Weights of a small GPT-style language model, trained from scratch on English Wikipedia: MLP 2304 squared ReLU, a variant of Adam for these matrices.
Each number is 128 + 32 x the weight over its row's rms, rounded and kept within 0 to 255. Layers, rows and columns count from 0. The size above them is the row's rms in percent of the matrix's.

# layer 2 attention key, 576x576, rms 0.039, rows 197-249, columns 128-191
size [105 115 101 102  84 118  92 106 101 101 107 101 100 126  78  97 104 112 135 130 132  98  93 115  84 127  91  79 177  96  87 132  95 114  97 104 110  83 177  92 104 101 103  96  91  97 105  84 114  94 101  92  97]
[[118 109 172 141  75 120  92 106  87 140 151  76  99 124 205 138 148 158 135  89 102 108 169  89  75 168 142 151 152 152 140 174 104 158 110 122 110 111 150 121 120 131  89 115 120 167  98 100 123  67 149 216 120 158 159 143 109 108 181 146  75 147 130 126]
 [ 92 107  99 110 167  74 161 169  77 195 120 118 118  82 128 113 157  76 142 100 147 105 134 181 160 137 107 138 106 125 102 117 129 139 151 133 124 213  78  86 145 141 134 136 147 132 176 175 112  97 153 116 121 111 172  70 114 116 128 107  92  90  49 179]
 [128  95 151  48 133 136 201 123  84 143 147 142  95 116 115 159 144 115 141 114 142 135  99 129 162 124 153 119 140 151 124  51 189 127 145 163 106 141  95 123 141 142 155 131 154 174 146  94 182 143  91 117  94 165 120  96 110 157 125  79  73  89 128 114]
 [170 164 140 135 169  87 125 104 171 126 143 142 110 138  94  96 159 100 151 128 155  95 129 145 151 107 187 142  86 122 152 136 126 126 129 173  84 127 144 104 117  40 112 100 107 117 121 144 150 154 122 120 139 129  90 144 142 105  28 137 194 121 135 130]
 [133 154 161 129 139 158 152  98 194  80 137 169 149 138 141 123 107 114 148 145 142 167 178  86 147 117 193 117 154 104 172 107 141 105  90 142 187 153  85  96 219 123 129 109 161  97  67 145 119 136  77  62 125 103  94 159 113 133 115 127 174 106 134 154]
 [129 102 106 171 151 122 126 154  99 166 140  88  49  63 179 128 107 157 101  57 140 123 137  98 102 155 164 165 110 201 104 140 104 119  88 131  75 128 116 118 109 139 119  94  91 168 148 160 125 108 167 132 142 132 177 140  99  96 156 177 128 137 143 140]
 [158 143 135  98 143 111 211 137 121  85 105 126 100 156 133 103 131 131 150 142 121 135 135 156 169 105 153  76  90 151  95  61 131 128 122 178 115 116 129  88 169  81  93 136  93 193 117 126 109 112  78  83 134  90 114  75 106 137  82 109 163 122 156 115]
 [117 131 102 179  82 148 106 105 146 137 129 107 121 166 104 119  84 159 151  87 138 101 145 164  83 167 170 142 109 122  91 138 112 168  79 151  72 108 197 113  95 110 118 133  63 193  74 128 148  75  86 192 156 138 133 147  87  66 103  98  88 119 112 126]
 [185 178 171 123 125 174 159 107 171 114  97 133 130 155 129  76 109 110 116 143 138 111 128 107 163 166 142 112 127  94 149 114 204 163  96 168 128 110 156 142 127  58 126 131 117 151 144 134 169 157  79  80 129 115  92 167 117 121 112  94 120 120 157  32]
 [164  87 167 123 145  88 151 112 181 136 160 119 152 163 118 173 171 111 120 149 101 119 108 102 143 126 137 131 138 160 152 123 150  88  88 103 138  90 133 167 134  78 117 147 147 147 150 152 125 133  95 131 129 164  80 145 117 149 154 154 144 115 150  70]
 [168  97  92 145 135  75 125 138 156 160  99 146  66  76 106 217  80  99 198 138 174 173 161 155 144 136 155 141  87 188 142 178 120 110  92 131 178 185 113 124 130 127 116 110 125 147  97 178 121  96 143  75 176 111 159 126 160 147 119 119 162 176 149 146]
 [111 117 110 172 120 120  99 104  97 100 104  52 118 125 187  87  98 196 109 146 117 120 176 106  73 186 130 126  59  96 119 126 108 112 161 123 112 115 107 135 121 137 121 114 112 133 128 134 127  94 145 161 140 150 111 115 147 114 167 130 135 134 122 130]
 [135 132 117  84 110 141 128 140 113 150  92 142 168 158 112 137 179 104 166 127 157 175  92 167 178 137 164  96 165  95  75  90  90 130 152 136  79  74 142 127 156  68 142 105  91 108 234 185 118 166 122  85 159 120 138 133 131 127 116 120 114 112 145 127]
 [104  67 132 146 125 133 145 136  87 154 130  90  83  82 161 186  92 167  89 119  93  98 170  91  58 110 122 144 148 181 124 164  77 117 126  84 143 174 145 126 128 198 126 124 125 165 119 146  88 114 177 118 150 164 174 113 109 128 145 148 133 103 106 174]
 [113 135 161 111  37  95 130 128 100 115  97  63  96 164 143 172 131 111  99 156 114  54 144 114 129 144 164 127  97 118  75  96 127 108 112 130 109  94 155 124 114 131  49 103 104 182 156 161 162  96 148 119  94 122 141  88 114 100 105  96  96 131 154 127]
 [150 116 144 149 115 147 108 124 104 103 131 133 131  89 171 171 118 133 151 103 120 180 174  74  98 177 126 147 149 124 187 140  96 158  89  83  95 143 190 134 125 163 150 136 114 152 116 164 178  93 136 191 129 183 101 136  96  78 186 212 145  67 145  68]
 [159  84 139 161  89  64  65 103  88  68  55 137 104 113 181 120  89 154 127 102 127 141 172 150 156 127 128 239 155 146 138 167  65  95  66 118  97 174 146 110 161 156 105 100 112 109  72 175 136 121  84 144 154 187 197 149 113 147 167  97 142 140 142 131]
 [173 187 131  81 153 163 129 176 126 135 136 132  88 187 109 105 173  94 167 150 114 173  51 102 164  74 105 121 135  79 113  50 141 120 146 165 172  94 143 117 134  80 111 157 161  98 160 155 132 159 127 134 124  78 107 127 158 134 109 118 170 149 189  61]
 [161 208 102  96 199 146 156 112 174 100 140 147 125 126  74 115 148 149 183 132 143 143  93 154 121 116 118  54 126  97 187 148 111 147 115 136 148 103 100 156 120  89 139 144 142  98 150  85 134 136 145 124 102  88  72 123 188 117 101 159 162 157 202 106]
 [ 84  81 141 176 107 145 112 117 109 136 199  98  91 121 164 115  54 152 109 128  92 108 160  91 119 197 159 182  97 172 168 189 115 123 121 106 126 189 112 110 145 173 136  93  79 123 108 149  96 132 158 135 103 176 152 103  76 169 167 184 101 128 113 148]
 [124 111 122 129 145 127 125 106  62 207 105 142 137 121 152 106 120 134 105 133 115 112 159 128 113 123 137 186 132 110  88  96 117 153 102 124 131 135 130  47 121 135 102 118 127 141 167 158 112  64 135  88 131 173 208  55 129 177 167  99  69 126  92 162]
 [141 162  80 110 155  90 112 120 136 145  97 131 100 187  60  84 124 153 154 171 150 117 101 139 147 117 135 101 127 121 144 105 124 143  99 147 141  76 131 152 131  81 118 110  84 126 132  98 130 127 119 111 139  97 126 126  67 132 114 116 144 125 131  67]
 [132 196 161 112 166 116 143 130 149  89 151 101 130 143 101  59 167 102  97 116 156  91 101 158 126 106 158  81  77  36 121  78 167 105 157 164  65  61 147 140  67  48 149 145  97 135 155 156 166 113  87  80 120 108  80 122 140 126 140  98 116 129 122  61]
 [122  89  91 131 125 158 116  95 163 199 144  90 129 108 191 126  91 173 105 102 120 109 136  78 101 133 129 184 155 152 134 107 130 141  44  78 183 161 134  99 149 201 118 133 147 115 153 178  97 161 159 136 133 158 205 146 139 200 177 107  84 103 124 160]
 [ 96 134  65 145 144 118 171  86 102 155 133 165  55  85 134 161 109 177 160 182 102  98 169 110  97  84 118 173 137 150 127 121  63 152  92 122 186 143 167 101 106 176  93 138 133  82 112 117  26  88 134  90 112 129 220  69 116 174 133 126 147 148 138 170]
 [103  49 154 180 106 121 108 106 137 151 151 124 140 121 164 113  65 106  92  64 135  76 172 145 130 165 159 140 177 129 104 150 137 167 157 106 154 165 127  88 140 190 130 122 146 102  79 131 126  92 130 171 128 163 148  95 136 161 172 113 148  94  88 200]
 [110 117 172 141 114 152  64 126 112 132 106  96 120 119 149 111  58 143 137 100 102 140 152  89  74 155 134 166 168  99 147 141  98 146 114 102 173 148 111 123 156 143 124 103 129 130 127 153 101  92 157 187 148 174 174 129 130 136 145 113 115 120 125 138]
 [136 199 134 110 134  91 152 143 151 119 145 114 120  68 129 104 162 118 129 102 154 125 103 155 164 102 142  70  88  81 142 112 173 128  99 185  90 101 163 149  69 114 171 141 125 140 153 168 143 151 111 162  88  73  77 144 144 124 129 103 114 164 122  53]
 [ 88  54 103 136 139 109 138  81  75 136 118 134 176 116 167 149  61 146  85  98 150 111 200 127 121 138 161 209 120 161 128 147  82 158 110 113 128 219 142  63 156 149 156 103 128 133 124 176 106  86  84 144 125 161 229 108  97 170 148 129 106 125 114 164]
 [143 173 173 136 148 117 146 130 153 137 114 148 162 164 123  93 201  73 133 123 125 114 119 139 132 120 118  76 111  81 148 128 144 122 156 147  79  50 145 156 104  57 105 116 132 115 115 123 158 143 135 128 162 100  70 160 185  89 113  95 125 119 116  98]
 [126 141 154 124 124 123 151 140 149 118  94 152 115 161 147 123 127  82 116 111 165 135 175 145 134 109 119  70 129  89 169 138 152 179 151 119 136 122 152  60  74 176 100 107 149  73 109 124 154 121 121  64 153 123 169 120 152 166 101  92 184  84 107 156]
 [106  91 102 114 143 113  73  74  87 108 124 128 101 118 151 164  97 117 143 146 168 108 187 119 117 163 172 152  91 153  85 109 117 166  82 132 134 201 134  62 151 171  86  74 169 140  91 124 105  86 131  89 122 175 192  61 113 126 154 124 143 145 107 194]
 [121 102 104 148  85  91  45 110 116 117  76 102 143 126 146 117  51 158 112 174  84 142 172 133  90 138 123 159 142 106  96 139  84 162 140 103  98 209 105  94 250 165  96 115 125 125  78 138  92 129 139 121  83 204 185  80  98 135 123 127 134 119 142 171]
 [120  61 104 120 141 107  71 127  89 175 179 118 115 109 137  81  78 133 116 136 126 159 187 136 118 149 148 142 149 118 144 109 145 120 139 105 129 171 140  65 198 151 168 139 107 153 138 194 134 130 140 129 143 117 156 117 133 129 153 132 117  85 118 134]
 [146 144 166  85 129 195 128 114 130 157 152  97 116 133 165 107 159  93  95 169 115 114 152  84 141  92 135  85 110  90 103 142 171 124 114 101 111 102 128  98 133  73 161 153 164 161 159 150  76  78 162 161 188 112 123  55 111 122 141 159  68 131 165 128]
 [131 105 191  82 126 151  97  91  68 138 128  94 102 124 116 149  98 133  79 107 176 113 147 126 136 172 117 193 139  98 114 129 170 111 135 109 151 154 150  98 175 140 106  99 139 114 101 183 162  56  96 163 165  80 131 129  83 177 194 137  91 144  84 124]
 [170 176 158 149 104 144 142 119 152  98 185 186  87 173 143 103 120 133 169 102 110 119  76  99 107 135  94 116 149 115 206 124 202 123 163 106 123  55 126 175 126 158  97 148 118 125 149  96 188 167 192 155 164 145  31 171 141 112 116 139 173 103 123  93]
 [177 157  77 114 205  81 128  91 113 133  96 183 109 161 107 108 126  85 154 164 181 117 124 169 146  94 173 127 133  93 150 119 125 153 153 153  61 103 166  74  77  97 114 111 121 121 142 164  98 137  98  85 170 143 127 133  37 133 111 130 141 147  59 103]
 [124  56 139 122 110 133  85 113  74 148 142 135 138 146 162 154  78 118 107 112 115 183 170 138 131 155 160 184 125 147  93 114  89 168 104 118 157 216  93  33 149 156 126  95 140 123 103 167 130  86 105 123 144 132 187 120 117 154 139 116 133 138  96 174]
 [162 106 127 132 110 120  93 132 133 162 159 139 102 156 124 136  85 144 137 126  80 122 129 154 102 117 136 132 160 127 109 109  66 195  97  96 178 117 165 139  85 111 144 101  93 152  84 136  87 139  91 143 156 115 131 137 160 126 117 141  53 102 118 150]
 [ 92 200  95  83 156 140 130 115 169 122  87 108 164 102  93 117 145 111 159 110 122 176 117 165 143  98 114 126 113  81 103 109 148  84 115 132 135  96  71 151 148  88 120 104 145 103 163 150 138 170 134 128 125 103 101 170 130  79 140 109 194 154 187 133]
 [142 156 137  99 108  81 156 114  63 126 102 158  56 137 159 108 130 133 122  82  68 148 143 143 126 102 162 119  62 109  60 126  91 122 153 158 123 117 157  85 101 152  70 121 192 102 123 113 125 127 177 143  97 167 122 117 166  71 148  93 124 126  96 177]
 [ 59 124 166 150 116 102 125 115 105 121 140 164 143 178 183 116 190 104  88 117  92 133 143 135 101 123 105 166 115  93  81 109 129 130 211 101 125 152 130  56 103 148 101 153 194 136 162  63 136 122 180 125 149 162 186  58 126 148 215  83 117 124 129 146]
 [118  82 171 150 132 142 139 114 131 136  84 139 148 124 170 130 147 144  78 137 142 113 114 124 164  97 144 118 194 147 130 159 156 117 196  87  69 155 148 139 102  82 143 152 114 135 151 155 105 126 109 137 100 161 186 139 148  78 196 139  78  60 120 128]
 [ 90 154 126 136 107 116  72  76 157 141 118  88 144 144 172 115 125  89 142 118 147  97 158  88 115 191 100 137 101 103 132 144 114 120 106 153  84 125 104 162 153  99 119 126 136 135 104 178 101 219 108 151 156 141  95 150 161  96 127  99  70  98 173 123]
 [131 163  91 106 103 104 137 144 101  91 145 129 105 149  98 115 122  91 144  76 163 104  75 164 113 125  90 100 136  91 129 115 138 121  99 140 144 135 183 160 172 198  93 115 141 133 117  99 126 219 103 175 112  84 115 150  50 119 106  52  89  92  97 114]
 [106 152  90  93 136 167 148 146  93  82 121  90 133 118  76  89 152 124 170 121 121 177 115 215 101  74  80 138 118 116 109 131 129 122  87 163  81 148 123 145 151 148  84 183 181 123 132 152 138 188 103 157  96  86 136 138  96  85  80 152 119 136 125  85]
 [143  58 181  63 182 131 142 136  95 145 115 152 189 147 135 104 201  65 113 159 164 144 110 130 154  85 124 122 156 118  75  69 140 135 104 141  44  68 155  89 160  86 111  67 139 162 162 149 166 124 101  91 208 154 168 137 174 138 169 109 128 110 119  87]
 [113  93  54 103 174  92  63  88  75 105 106 114 158 135 133  84  84 152 109 191 116 177 216 163 132  87 196 150 144 133 109 140  87 113 141 115  81 223  81  59 171  93 141 110 132  98 159 202  93 108  72 110 141 153 183 111  73 145 101 129 128 146 173 159]
 [161 119 108  85 128 129  83 168 159  87 141 109 129  94 105  72 128 133 141  97 218  93  76  77  95  95  93 147  94 125 146 120 176  91 118 124  93 116 104 112 138 127  81 102 103 148 131 117 177 102  94  96 162 167 119 172  99 125 130 147 165 157  94  84]
 [187 142 113 113  53 169 107 109 169 140 109 158  48 133 121 170 117 138  93 130 164 119 101 149 139 155 177 131  88  78 141 122 100 125 164  83 154 126 163  79 125 145 112 168 105  84 150 175 157 107  47  92 121  94 145 156  95 151  48 113 140 177 141 170]
 [156 125 155 118 162 149 125 128 141 135 185 134 152 144 197  65 114  96 123  81 125 137 133  81 127 179 162 140 105 101 130 127 194 156 108 166  70 115 133 121  76  97 169 122 111 219 120 167 142 169 142 168 133 162  97 160 147 136 142 142 162  99 137  85]
 [114 122 152 138 125  82 154 101 123 124 124  98 122  46 147 129 113 144 104 161 120 122 151 118 161 174 162 128 146 204 129 169 108 127 101 143 142 217 126  82 107 113 118 156 120 186 154 122  49 134 113 139  48  98 173 104  11 151 152 147  75 165 161 120]]
# layer 2 attention query, 576x576, rms 0.0412, rows 198-249, columns 128-191
size [113  89  95  99  92  91  94  90 106 111 101  94  95  94  88  95  98  82 102  97  97 131 102  98  91  86  95 114 102  95 104  83  97 100  85  96  76 113  98  97 100 118  92  99 100  93  90 101  96  99 122 117]
[[ 96 123 122 131  70 196 122  95 130 176 138 177  97 108 119 138 137 139 143 177 104 126 177 173 168 180 156 140 111 149 161 150 101 100 129 124 152 118 113 139 134 144 110 156 137 127 106 126 118 192  35 154 112  98  94 143 148 122  97 119 100  56 164 112]
 [217 118 169 146 126  98 122 109 165 122 146  98 170 122 169 167  74 165 110 132 101  66 108  81 137 184 125 111 138  87 108 133 132 104 190  80  91  26 134 167 116  76 116 103  96  82 113 149 163 183 205 139 158 120 110 143 125 139  99  76 183 129  96 127]
 [131 155 132 174 104 136 119 138 146 104 131  92 129  92  90 118  89 164 205 153 127 153  90 132  97 125  93 100 176 120 151 117 120  91 123  89 134 118 149 201 108 139 140 149 107 136 110  97 143 171 115  99  78  85  71 209  72  62 102 147 128 152 126 149]
 [114 116 126 112  85  94 109 105  62 114  64  71 138 100 150 126 115 171  41 124 110 131 118 118  69 116 136  94 134 133 131  91  89 131 108 128  84 149 148 137 181 104 146 103  99 156 123 108  97  94  79 152 152 126 184 119  97 139 119  84 111 151 104 143]
 [107 132 132 132  96 149 141 114 154 171 116 189 100 158 114 158  84 110 162 178 160 185 171 168 164 133 141 136 143 138 126 112  98 104 110 107 168 140 149 163  92 143 102 142 147 110 146 125 128 133 108 106 125  67  99 133 182  57 139 108 134 126 153 123]
 [207 201 139 160 141 147 146 140 143 181 124 195 123 136 124 130 122 112 131 150 145  72 104 155 158 182  95  94 163 115 120 120 115 109 138 162 159 135 134 175 122 125  88 190 164 118 150 146 164 232 151  73 150 127  76 177 102 126 121  82 108  96 133 166]
 [119 152 125 166 120 121 164 145 145 121 155 148 121 146 115  47 138  76 119 107 138 127 126  94 164 156 134 131 139 120 140 180 141  80 159 121 189 119 116 159 121 163  96 189 100  81 128  79 139 140 195 170  86 115  81 148 141 111 184 174 147  94 163  89]
 [159 117 168 132 182 156 172 165 117  82 160 104 149 100 124 136 108 135 108 160 165 147  87 171 111 136  53 108 144 100 166 106 122  64 143 117 161 125  77 128 147 152 100 197 141  82 107 201  81 159 162  86 120 137 149  83 152 139  89 131 142 145 105 145]
 [150 123 136 138 195 125 126 109 132  80 129  49 117 128 143 139  96 127 161  98  98 158 131 104 105 135 163 107 107  74 112 191 149 119 151  91 146 126 144 124 145 152 122 139 132 153 131  99 162 121 170 152 157 129 155 152 119 113 143 107 143 172 121 144]
 [ 94 133 153 116 111 121 138 131 111 133  80 139 132 162 174 140 129 160 105 116 151  97 137 141 138 137 164 142 146 108  98 118 130 222 112 127 151 165 162 110 149 139 161 108 157 143 175 125 142 144  75 120 125 150 145 148 109 137  98 133 127 105  87 147]
 [138 156 138 142  92  84 140 187 137 111  90 155 103 152  96 109 148 110  63  45 192 114 129 171 126 103 132 125 153 153 119 115  88 148 114 157 152 105 135 162 110  76 166 110 144 176 117  99 117  51 164 113 119 149 144  75 124 164 119  76 131 141 125 131]
 [108 114 181  95 109 202 169 115 155 134 117 127 173 204 152  79  62  87  81 156 128 130 165  94 195 179 123 145  99 121 113 109 119  74  92 163 106 188 156 123 124 165 141 166 122 108 149 153 117 166  31 135 130 117 123 141 192  89 110 116  99  83 118  74]
 [ 90 109 114  89  93  95 101 152  57 129  91 163 153 107 149 186 158 158 100 138 100 149 204 159 158 131 147 168 113 164  93 112  93 121  83 186  91 130 130  80 171  99 191  52 147 164 133 162 127  42 101  75  97 118 166  86 127 144 156 141 111 145 156 121]
 [158 193 107 124 152 156 127 102 147 155 143 168  78 134  83 116  99 129 175 140 180 121 105 137 176 138 156 126  94 151 128 193 159 141 181 156 185 118 124 149 105 119 119 130 170  71  99  79 118 149 145 147 103  79  79 160 181 124 145 105 174 132 122 135]
 [112  96 124 135 169  67 118 138 124  95 106  93 103  97 164 109 184 155 111 146  73 146 189 146 106 183 152 144 167  97  96 141 123 112 136 148  83 138 129 142 144 117 123  49 120 152  99 115  92 120 173  99 111 126 172 116 119 113 184 171 111 180 113 169]
 [ 59 126  69 106 137 116 130 180 142 162 146 131 130 191 140 128 130 149 187 169 101  88 116 111 148 161 110 119  74 147 105 127 186 178 135 149 149 187 106 135  53 127 200 128 163 139 104 121 145 128 128  99 111 112 103 116 152 120 160 148 111  88  93 120]
 [174 141 145 142 164 155 164  88 153 142 169 173 100 137 105  87 127  93 129 134 195 153 124 176 163 162 142 134 138 138 146 124 106  89 162 114 153 125 112 145 118 135 113 148 116 118 189 116 101 207 132 138 132 121 135 166 172  58 113 146 183 184 147 142]
 [188 170 130 137 133 135 108 103 181 107 122  90 139 199 128  86  96 171 131  84 149 124 120 164  93 189 139  91 173 114 130 122 159 162 166  74 124 109 143 118 131 133  77 111 121 160 158 133 118 158  99 163 199 114 103 166 105 117 112  72 143 106 121 151]
 [126  82 124 133 127  49  95  80  77 125  48 100 122  79 151 217 126 107 120 102  92  87 153  82  51 117 110 109 116 168 132 171 112 229 116 120 106 111 144 123 110 135 169 145 167 143 103 111 142  60 145 153 138 130 133 131 122 171 138  73  55 127 129 135]
 [101 133 135 111  91 151 128 133  84 136  80 121 104 149 128 121 176 146  82 119 127 145 142 148 138  99 125 190 128 168  89 123 102 114 132 134  84 113 166 130 151 117 181 135 151 168 118 125 139 142  77 117  81 103 114 135 165  90 111 152  77 101 111 122]
 [151 170 188 107  79 167 114 142 120 163 134 131 108 111 125 103 173 164 123 112 107 139 145 134 145 174 102 139 121 128 108 157 135  71 134 120 180  55 195 170  79 139 114 120  63 154 163  86 147 197 167 143 131 114  45 156 161 127 149 144 101 102 146  94]
 [174 177 165 131 118 121 139 163 164 129 138  91 127 154 114 101 126 144 154 100 153 113 113 121 144 130 126  75 127  67 137 155 167 133 154 133 180 124 124 167 144 134 101 139 150 113 116  63 118 172 136 127 136 143  99 140 156 106 107 111 164 177 120 121]
 [120 135 141 123 155  76 135 135  83 103 111 110  87 112 166  94 208  80 126 143 116 134 149 162  94 110 147 141 134 117  91 134 100 118 162 160  96  89 140 136 116 114 156 138 107 170  90  96 134  94 156 120 129 176 155  81 123 200 147  78 131 142 146 185]
 [122 146 131  84  89 107 119 123  87 131  64 168 132 150 145 141 134  95  76 171 150 174 165 142 125 106 152 175 103 173  64  65 127 112 126 137  85 168 147  67 107 117 191 125 134 162 152 123  77 118  88 110  90 113 142 125 117  99 110 138  93 144 163 164]
 [127  65 113 107 199 111 125 118  65 129 128  95 151 123 117 147 177 148  85  62 121 139 138 153  79 160 104 133 110 175 116 112 138 159 122 161 101 131 158 101 162  98 110 113 124 150 155 136 167  76 119 140 141 163 162  62  49 159  96  91 111 135 139 108]
 [104 120 125 176 170 120 137 161 120  94  97 154  86  57 108  90 231 136  62 122 110 170 101 158 135 147 127 164 205 155 118 116 116 132 166 125  77 111 150 151 129 110 172 128 104 201 111 101 131  99 135 115  90 169 122  64  67 105 118 158 170 162 161 135]
 [228 172 158 147 108 124 112 144 205 107 139  84 112 194 121 114 120 119 156 102 112 104 135 103 110 100 139  93 128 111 150 135 130 152 135 103 147 107 132 156 102 137 116  98 159  97 162  94 120 151 139 137 171 141 146 153 161 102 169  87 185 168 118 128]
 [ 81  56  80 103 112 163 154 116  87 145 104  95 126 116 154 133 100  92  94 104 139 128 173  79 147 125 151 167 137  98  87 138 141 150 107  82  38 183  91  39 144 168 163 129 140 130 164 212 119 125 104  86 110 137 147 163 105 145 133 153  54 111 112 157]
 [119 198 103 165 124 131 132 145 170 123 162  85 157 183  95 121 140 165 161 119 126 105 155 122 139 180 105 109 101 135 160 155 155 122 153  83 129 108 100 184 114 103 137 134 106 101 153  71 146 170 104 118 117  82  96 156 135 113 164 165 112 119 121  68]
 [111 169  87  87 107 130 105  84 181 131 150 148 118 114 139 129  67 145 153 134 155 141 159 164 162 109 119 148  92 100 138 140 159 107 136 153 111 199  83  76 176 139  86 133 112 102 145 176 131 223  80  78 112  81 136 167 130 118  85  90 136 121 176 177]
 [104  67 174  97 132 129 135 105  87 180 108  87 192 131 162 167 116 156  93  72 101 147 168 175 144 167 184 123  95 172  78 124 115 175 126 105 102 121 237  71 151 100 130 107 113 158 184 149 143  86 163 178 160 106 155  97  95 167 156 166 162 157 135 130]
 [ 77 115 100 168 155  97 142 172 129 120  68 118 117  22 127 119 136 149 143  70 111 160  95 167 146 142 142 118 166 189 102 112 174 162 149 166 130 129 118 129 140 171 130 108 145 150 118  99 173  95 166 151 121 140 140  87  69 143 133 104 105 173 175 155]
 [ 83  97 184  70 148  81 157 161  89 124  97 136 182  95 137  93 166 112 113 114 137 184 109 158 124 131 110 132 176 142 141 150 123 160  80 168 140 128 135 124 128 171 156  95 183  84 121 126 150  62 113  93 128 145 140  74 153 149 101 136 117 148  83 143]
 [127 119 107 117  97 109 130 145  73 168 150 166  96  72 107 130 134 105 115 157 144 102 132 143  91  82 101 145 141 145 112 140  46 115 145 141 156 114 131 140 151 154  51 115 130 137 101 183  61 170 139  85 111 110 142  70 193  91 112 135 113 133 114 126]
 [136 110 127 131 184  83 104 164 150 146 136 143 127  40 130 108 173 139  92 142 114 128 122 135 107 156 144 134 150 150 132 112  95 136  87 206 162 180 151 109 102 118 142 123 147 154 123 122 115  80 169 164 139 170 125 120 112 177 111 158 155 149 111 176]
 [136 127 133 183 137 157 124 136  99 120 113  75 158  79  75 116 197 115 142 127 126 105 151 146  88 161  94  85  94 196 146 177 195  86 195 155 176  98  90 165 156  71 128 144 140 110  81  71 125  88 237 172 128 180  65 117 134 115 124 121 120  74 136 123]
 [ 81  92 128 159 130 202 133 129 106 153 146 128 160 125 155 102 137  71 114 154 130 153 166 110 172 155 112 157 136  95 158 112 187 105  76 105 100 187 148 100  51 154 105 133 111 144 206 128 103 185 127 149  93 138 138 183 114  72 166 224 100 139 122 127]
 [ 81  43 136 121 107 151 174 108 120 141 137 117 177 115 149 176  43 154 130 114 153 119 121 145 153 175 170 178 165 132 129  83  87 184  85 111 123 189 139  55 151 164 137  65 135 116 123 176 127 133  80 142 150 111 143 116 127 167  84 160 118  68  94 128]
 [110 118 197  79 160  99  70 134  93 122 131 155 129 144 159 100 163 106 133 220  67 164 111 115 135 147 141 108 179  83 190 131 124  89 165 179 144 105 181 134 148 131 126 119 122 150 139 101 186 121 112  98 151 152 180  82 110 109 139 119 141 154 143 118]
 [ 78 127 167 127 152 182 135 139 133 120 149 149 102 162 124  87 145  76 150 116 148 117  71 135 132 137 138 148 148 148 105  80  96 143 113 128 117 147 159 142  91 139 113 151  93 140 181 106 106 120  95 100  99 120 101 146 124 115 143 207  73 128 130  86]
 [101 131 125 110 123 118 141 152 107 198  34 122 120 120 140 120 171 118 161 198 149  76 125 136 157 140 139 106 106 211 108  84 143 145 145 142  97 160 135 117 154 106  93 154 141 151 132 132 125  78 106  86 139 150 111  78 114 120 122 128 152 111 184 154]
 [ 79 105  86 163 127 108 193 103 155 149  52 123 133  79 121 117  99 127 103  88 166 111 193 176 152 113 118  93  89 197  77 106  95 132 148 131 121 120  81 105 142 100 127 175 150 111 114 162  91  90 143 113 101  93  99  86 128 143  27 100 109 110 157 122]
 [125  77 154 149 143  97 121 176  94 123 143  83 107 115 126 105 135 139 115 156 129 155 159 107  89 141 103 122 181 123 124 135  75  94 155 149 118  96 134 144  67 165 137 130 138 127 112 128 131 147 127 105 122 160 140  96 128 212 164 141 123 181 112  67]
 [ 87 130 158 133  70 126 120 161 100  62  70  94 184 159  99  66 162 155 127 131  59 109 123 116  87 168 153 153 192 172 114 112 114 130 118  74 145 100 117 135 110 188  81 113  99 111 165  89 198 163 108  99  96 129 157 122  66 169 214 201 118 127 141 114]
 [106 106 167 173 131 156  99 145 127 111 118 141 131 113 108 140 108 176 102 110 117 102 150  64 122 166 118 117 148 169 167  94 126  96  89 144 149 102 135 175  62 113 126 126 128 130 162  66 156  88 160 188  79 175  88 107 119 122 153 121 121 119 144  77]
 [124 151 142 156 118 149  92 176 120 140 167 168 129 127 140 115 151 137 175 137 151 124 135  97 148 140 164 121 150 152 149  87  78 108  77 129 124 111 139 167 123 114 138  88 133 171 135  60 133  78 173 120 117 186 138 126 212 125 145 149 136 173 169 100]
 [ 95 143 121 114  78 152 185 160 125 145 166 112 155 147 110 122 115 191 125 137 143 120 171 142 150 152 105 142 105 132 120 128  66  85 110  87  59 133 155 164 130 121 124 124  92 191 144 183 133 131 102 101  53  90 114 157 169 112 138 185 129 130 119  58]
 [ 86  84 163 121 165 176 160 135 108 157  84 140 156  77 146  86  82 107 142 139 146 148 105 110 183 131 153 170 172 145 132 128 140 179  82  76 147 165 183 101 121 220 155 124 154 135 159 120 126 121  78 111  78 102 176 123 136 114 155  95 129 155 156  97]
 [ 87 123 198 131 151 157  93  98  80 139 194  98  89 143 108 126 155 123 101 121  92 159 162 145  82 170 188 170 152 126 147 128  76  90 123 175 140 140 148 151 109  94 101 119 125 152 117 106 111 143 175 163 141 151 109 123 180 135 163 178  71 118 133 103]
 [148 144 126 143 190 118 119 182 175 119 145  91 131 171 116 104  48 196 155 117 129 108 151 105 147 116 159 140 154 182 198 124 128 144 111 189 140 233  92 127 179 173 128 129 175 176  92 107 107 127  90  91 146 141 141 186 131  91 117 112 115 101 102 158]
 [147 165 121 144  78  90 116 137 149 155 144  83 123 156 122 137 165 158 155 137  50  88 150  97  79 103  93 110 131 147 133 143 123 142 143 106 133 118  93 168 167 115 103 109 118  95  70  66 175 118 160 155 133 142 138 130 134 106 231 221 135 133  82 116]
 [164 145 134 102 147 129 159 130 152 201 121 107  93 156 154 197  83  58 143 110  96 140 103  77 169  71 185 118 114 122  91  76  98 159  84 117 124 185 132  98 127 141 108 148 147 151 113 142 128 128 103 116 156 170 140 145 138 141 148 107 192 168 106 172]]